{"intermediate_size": 768, "norm_eps": 1e-05, "attn_scale": 0.177, "bias": "none", "init_std_o": 0.00419, "init_std_down": 0.00419, "optimizer": "muon", "learning_rate": 0.00272, "lr_mult_o": 1.68, "max_grad_norm": 1.0, "schedule": "wsd", "decay_fraction": 0.853, "batch_tokens": 16384, "doc_mask": false, "train_tokens": 216700000}
Each number is 128 + 32 x the weight over the matrix's rms, rounded and kept within 0 to 255. Layers, rows and columns count from 0.

# layer 10 MLP down (transposed), 768x192, rms 0.209, rows 139-149, columns 128-191
[[143 162 128  88 150 171 142 135 148 142  88 137 108 148  60 121  95 123 163 113 129 180  93 126 111 136  93 121 147 130 128 114 153 160 124 128 154 108 107  62 135 143  94 126 144  87 159 149 119  96 141 165 143 113 110  90  94 108 132 109 124 118  92 106]
 [137  90 151 112 154  99 118 130 174  92 124 158  95  75 152 112 162 122  86 129 156 141 123  91 170 135 160 131 103 138 119 105 160  83 148 180 159 124 133  93 139  87 125 130 146  79 137 129 137 107  88 143 140 151 162  78  96 181  99 108 105 163 145  97]
 [152 128 111 164 180 186 112 132  80  85 164 146 122 131 168  97 149 148 182 122 154 146 121  99 106 123 157 142 143 181 118  81 114  99  73 116 103 118 132 125 114 121 164 141  95 141 151 116 100 111 119 112 100 120  98  95 110  98  83 124 122 104 153 193]
 [108 107 141 133 159  93 160 101  87 138 172 147 150 110 112  85  87 153 111 169 150 156 148 160 124 108 190  92  82 103 157 149 156 143 133 106 112 117 142 151 112 121 143 153 166 116 104 154 130 109 165 130 136  78 114 103 125  98 105 129 158 127  96  87]
 [205 158 126 143  88 108 146 111 105 174 160  65 119 117  86 122 109 134 154 136 128 128  95 161 150 203 154 160 150 114 122 114 170 106 140 110 139 127  92 117 118 203 145  91 185 102 168 155 176 114 100  75 115  92 110 100  90 127 109  94 126 118 145 117]
 [170 202 187  96  72 187 137  80 156 121 111 199 118 155 140 123 177 147 125  60 106 171 175 176 110 133 158 128 106 132  74 133 192 117 153  95  61 100 237 110 146 105 172 152 171  89  97 193 163  88 123 138 156 154  58 118 132  92  50 163 168  76 123 157]
 [174 124 175 137 143  95 107  95 204 169 134 164 133 128  86 146 111 133 154 137 155 152 151 112 178  57  84 130 124 129 145  61 154  25  94  98  98 122  81 101 109 169 121 139  70 104 187 156 133 114  77 114 109 122 113 159  97 122 109  93 158 133 137 110]
 [128 143 134 112  95 184  87  97 111 145 168 150 138  86 137 149 112  71 135 132 166 140 140 126 146 149 164 162 126  97  87 131 120 183 131  46 139 139 128 127 140 111 111 124 112  90 127 162 130 110  72 148 134  52 128 144 177  96 175 100 116  87 145 131]
 [119  55 159 138 143 117 102 112 138 142  61 155  96 204 141 140 155 106 131 115 155  72 124 180 134  73 132 164  91 136 140 175 137 106  93  92 142 113 100 140 128 102 163  99 146 103 156 129 133 124 190 127 131 138  89 110 144  99 152 173 115 147  34 166]
 [116 158 143 130 107 152 136 156 115 137 193 106 179 131  88 111 126 113 154 143 111 130 175 126  88 166 127 101  72  96 100 140 172 100 122 164 169 153  89 121  87 189 141  83 109 149 193 121 135 128  48 165  87 144 135 177  68  95 138 209 123 139 153 143]
 [144  92 128 126 190  93 171 145 122  86 179 196  96 157 122 132  90 114 124 148 141  97 140  75 157 173 121 145 145 153 113 169  51 151 187 116  64 121 137 120 132 134 134 145  99 146 128 104 135 150  80 173 118  91 136  42 153  98 108  89 136  87 199 107]]
# layer 10 MLP up, 768x192, rms 0.126, rows 140-149, columns 128-191
[[136 106 164 127 118 121 127 178  59 150 126 106 117 151 103 164 102 156 134 110 154 130  82 179 112 102 152 103 159  65 155 149  40 132 141  96 139 128 115  96  98 152 140  99 126 161 107 115 106 133 118 177  99 121  71 160  83 181 142 153 101 118 118 169]
 [146 138 144  92  96 125 160 113 114  76 118 126 101 143  88 106 179 139 146 112 146 144  86 149 153 126 123 166 152  89 158 151 137  85 140 117 158 163 193 137 134 185 174  79 157  89 135 147 140 132  90 119 150 112 112  88 123 134  69  61 101 163 118  79]
 [172 116 143 116 146 135 159 156 153 153 134 122 133 162 142  96 147  93 166  93 160 116  92  97 101 117 101 107 141 157 162 121  83 184  45 118  89 147 107 124 139 103 171 142 112 101 152 152  85 131 102 138 117 140 145 155 127 151 139 105 144 192  77 145]
 [195  84 170 117  83  63 119 195 122 150  99 129 102 185 116 126  97 136 109 114  77 154 110 110 161  91 130 152 170 119 144  84 138 135  79 127 152  85 152 205 100 126 127 131 121 164  84 182 159 141 125 168 116  65  71 121 102  65 112  97 135 196 129 104]
 [ 76 152 129  90 151 212  87  35  93  74 134 156 157  85 115 106 149 100  77  96 136 154 137 129 140 108 126 150 139 130 201 127 103 152 156  98 167  74 142  54 148 147 152 178 130  96 133 150 211 206  73 150 116 136  95 131 130  89 122 111 117 139 132 120]
 [115 141 151 174 171 153 130 121 175 105 146  99 179 189  64 126  75 167 126 140 149  50 165 166 178  88  85 146  97 141 161 108 128 110 211 119 132  74 160 188 119  70  97 151 109 162 145  93 130 137  48  87 138  98 127 196  98 106 112 120 134 112 103 170]
 [141 147 104 139  95 149 212 137 139 133  75 170 136 119  87  69 166 145 132 117 155  96 130 128 101 156 129  96 156 159 114 137 150 141 126 163 121 140 103 164 142 137 100 136 139 132 169 105 145 158 149 104 110  94 126  94 120  84  99 134  96 133 131 129]
 [109  76 151 101 136  85  65  99 175 107  99 145 152 117 148 133 154  74 120 118 119 117 149 108 100 157 148 151 153 172 113 127 124 158  79 126 123  94 153  92 162 125 191 144 125  95 160 105 138  91 209 166 116 166  88 135 119 164 114 157 140 206  91 151]
 [176 142 119 124  88 181  90  82 124 151 106  84 101  81  88 135 156 104 116 186 181 216 214 132 137 111 134  99 132 128 170  61 169 156  54  96 131 181  63 155 115  85 196  91  92  95 157 131 102 110  90 121 145 146 117 114 171 147 134 137  85 112 111  92]
 [105 125 204 167 118 146 125 141 145  75 127  96 158 103  58 132  90 148 122 154 116 117 136  92 151 162 162  85 111 106  92 153 150 120 128 149 107  88 207 177 117 169 155 123 112  95 160 151 159 169 171 146 186 139 139 142 103 136 116 120  68 114 101 117]]